Weights of a small GPT-style language model, trained from scratch on English Wikipedia.
Size: 10 layers, width 96, 2 heads of 32, MLP 256 tanh GELU, vocabulary 8192, 2.32M parameters.
Architecture: no biases in attention or MLP, untied embeddings, attention and MLP in parallel.
Training: a variant of SOAP for these matrices, 4189 steps.
Each number is 200 + 20 x the weight over the matrix's rms, rounded and kept within 0 to 999. Layers, rows and columns count from 0.

# layer 5 attention output (transposed), 64x96, rms 0.314, rows 4-11, columns 0-95
164,185,221,193,203,187,179,209,202,200,226,218,181,193,212,203,170,168,195,212,197,260,200,202,216,224,195,210,231,229,205,186,213,174,227,147,211,183,232,209,175,222,217,259,203,181,158,205,192,141,218,178,218,213,217,198,214,160,157,237,189,232,212,195,185,179,174,226,257,191,182,204,184,218,183,193,219,196,172,214,217,248,213,180,189,211,176,165,153,180,212,212,217,204,209,192
226,187,173,169,227,203,213,198,220,193,209,172,202,179,180,199,184,190,218,189,171,178,194,148,185,177,204,251,200,226,217,166,208,222,236,201,183,218,224,224,192,246,213,197,183,190,128,223,232,223,178,257,195,208,213,202,214,218,236,203,160,223,228,205,191,194,139,239,218,203,212,188,171,192,187,175,214,173,179,194,176,224,213,205,196,219,217,230,221,174,195,161,202,179,224,205
218,184,230,195,168,189,211,197,206,162,207,223,190,214,212,203,186,221,194,225,203,225,230,191,170,192,201,163,193,177,179,173,190,207,222,206,204,204,198,193,207,213,216,181,214,177,224,253,188,179,215,204,177,205,202,207,168,196,236,221,195,180,170,200,142,159,202,188,176,223,208,217,182,186,193,194,198,259,199,243,207,171,143,201,255,193,226,178,241,159,211,170,198,231,191,242
237,178,246,207,202,194,216,195,223,208,163,149,216,203,223,193,161,265,210,221,214,178,203,208,208,244,193,209,186,187,213,158,170,213,187,195,199,169,230,210,208,166,178,176,173,185,200,193,195,222,170,277,189,187,193,202,216,189,230,215,205,192,213,158,208,221,207,152,250,185,186,196,212,185,243,210,168,194,189,193,214,206,238,151,197,210,248,197,167,195,200,168,189,165,220,216
181,164,178,228,188,176,167,182,212,191,224,199,193,201,190,207,180,187,188,219,243,228,177,156,194,217,199,214,201,221,210,196,223,214,206,217,179,218,223,204,225,208,201,228,212,171,175,188,205,193,204,214,215,195,184,218,202,194,197,228,200,237,226,190,190,181,170,190,189,204,191,195,226,184,216,191,217,218,178,193,163,223,168,206,194,182,225,176,176,229,241,184,241,210,156,213
225,202,176,177,179,202,215,228,202,162,183,236,194,130,198,179,194,173,190,232,214,200,179,204,204,186,196,188,237,181,258,230,241,216,201,162,159,203,227,217,182,181,197,200,177,209,182,164,184,165,166,208,217,198,227,207,243,199,200,182,181,213,203,232,222,192,190,175,216,250,204,232,206,202,160,175,206,170,198,220,192,184,236,221,231,206,190,188,228,208,183,205,193,232,182,202
163,223,188,254,211,222,210,188,211,193,160,211,183,168,256,192,203,178,175,204,215,184,224,204,199,176,167,224,226,161,226,210,253,202,217,140,168,229,178,208,215,164,231,196,169,220,208,199,222,221,174,211,212,195,201,211,198,206,217,168,164,187,176,189,185,209,188,222,194,190,215,200,180,147,224,190,227,187,208,161,212,204,220,221,218,194,228,177,200,221,237,223,194,224,197,179
197,165,200,187,204,204,168,227,200,189,196,218,178,176,175,203,210,230,225,193,204,172,206,197,191,176,227,162,195,232,208,210,201,216,182,178,193,199,220,182,207,199,220,180,215,190,192,168,225,156,188,265,216,210,237,206,199,186,166,236,193,173,222,180,168,204,186,173,222,209,198,209,205,201,192,214,210,194,199,185,197,193,247,186,192,210,157,206,187,239,227,221,246,216,184,187
# layer 5 attention value, 64x96, rms 0.339, rows 5-11, columns 0-95
225,206,209,201,200,239,211,153,254,203,231,191,222,217,194,185,191,180,232,208,205,189,188,199,231,204,224,197,186,210,173,172,194,186,189,208,165,221,219,230,218,177,187,213,156,207,219,192,216,235,151,176,228,236,207,192,192,209,217,202,151,215,217,217,162,224,198,201,192,219,173,200,184,225,150,172,223,194,180,189,160,188,228,216,179,222,196,202,214,180,225,179,213,206,211,155
190,176,167,194,182,220,210,176,164,215,241,198,177,197,206,200,181,213,188,254,207,198,156,149,206,200,191,169,233,240,177,179,154,184,243,220,178,217,182,189,169,218,196,212,194,204,213,226,215,224,194,182,155,208,214,238,172,148,193,208,225,208,158,168,205,149,224,190,249,248,248,166,194,200,194,217,197,201,193,166,202,219,205,149,233,185,195,222,210,208,197,232,176,208,232,217
231,152,239,196,230,218,169,159,186,194,217,191,193,226,211,187,131,221,203,208,214,184,189,171,209,201,207,237,184,157,222,209,206,218,189,197,146,189,239,202,221,211,205,210,196,187,188,217,203,222,147,225,183,198,187,182,213,243,217,225,221,245,181,199,215,204,203,191,168,169,222,200,164,194,205,216,215,188,196,184,248,215,196,184,170,209,204,245,201,188,252,153,189,218,209,194
190,179,186,192,201,183,219,199,224,225,211,216,244,214,230,206,175,159,193,223,211,248,148,153,176,202,191,213,207,164,172,190,207,226,192,193,203,207,224,204,191,194,176,188,210,230,213,220,198,170,172,218,227,188,237,187,168,187,204,159,228,192,235,189,137,196,207,192,216,223,193,192,205,197,197,171,231,223,202,201,178,172,203,228,173,204,248,180,210,214,219,226,188,200,193,206
235,211,173,180,185,218,194,181,202,215,213,192,161,159,206,221,237,177,196,190,205,180,232,182,249,208,235,190,218,215,227,207,180,239,181,220,197,175,190,210,170,145,172,226,225,171,212,178,184,197,199,218,197,202,200,188,221,201,232,162,218,226,229,198,175,210,233,166,204,201,181,205,226,195,191,181,192,158,210,205,180,147,248,221,212,180,202,170,209,175,209,151,234,183,198,207
203,170,160,226,168,211,210,199,204,196,178,226,205,199,245,195,210,173,232,181,171,179,237,220,193,169,223,183,184,224,209,181,236,218,182,205,205,171,175,193,161,172,197,201,237,203,235,201,178,186,217,143,187,170,177,214,221,185,213,186,204,220,229,209,207,243,207,182,175,191,177,137,188,157,239,178,223,180,185,209,201,177,228,249,205,223,216,203,208,206,261,199,229,210,241,183
237,210,215,187,205,209,179,203,187,190,175,189,216,190,209,226,200,172,197,181,208,235,216,169,223,220,220,211,168,167,207,214,167,216,163,209,193,180,203,182,214,198,200,226,250,210,212,215,254,167,186,219,215,226,237,185,200,184,180,214,220,170,196,218,173,173,211,219,193,169,178,217,196,215,153,186,199,204,193,188,219,172,224,209,184,162,226,156,190,197,206,192,216,215,238,172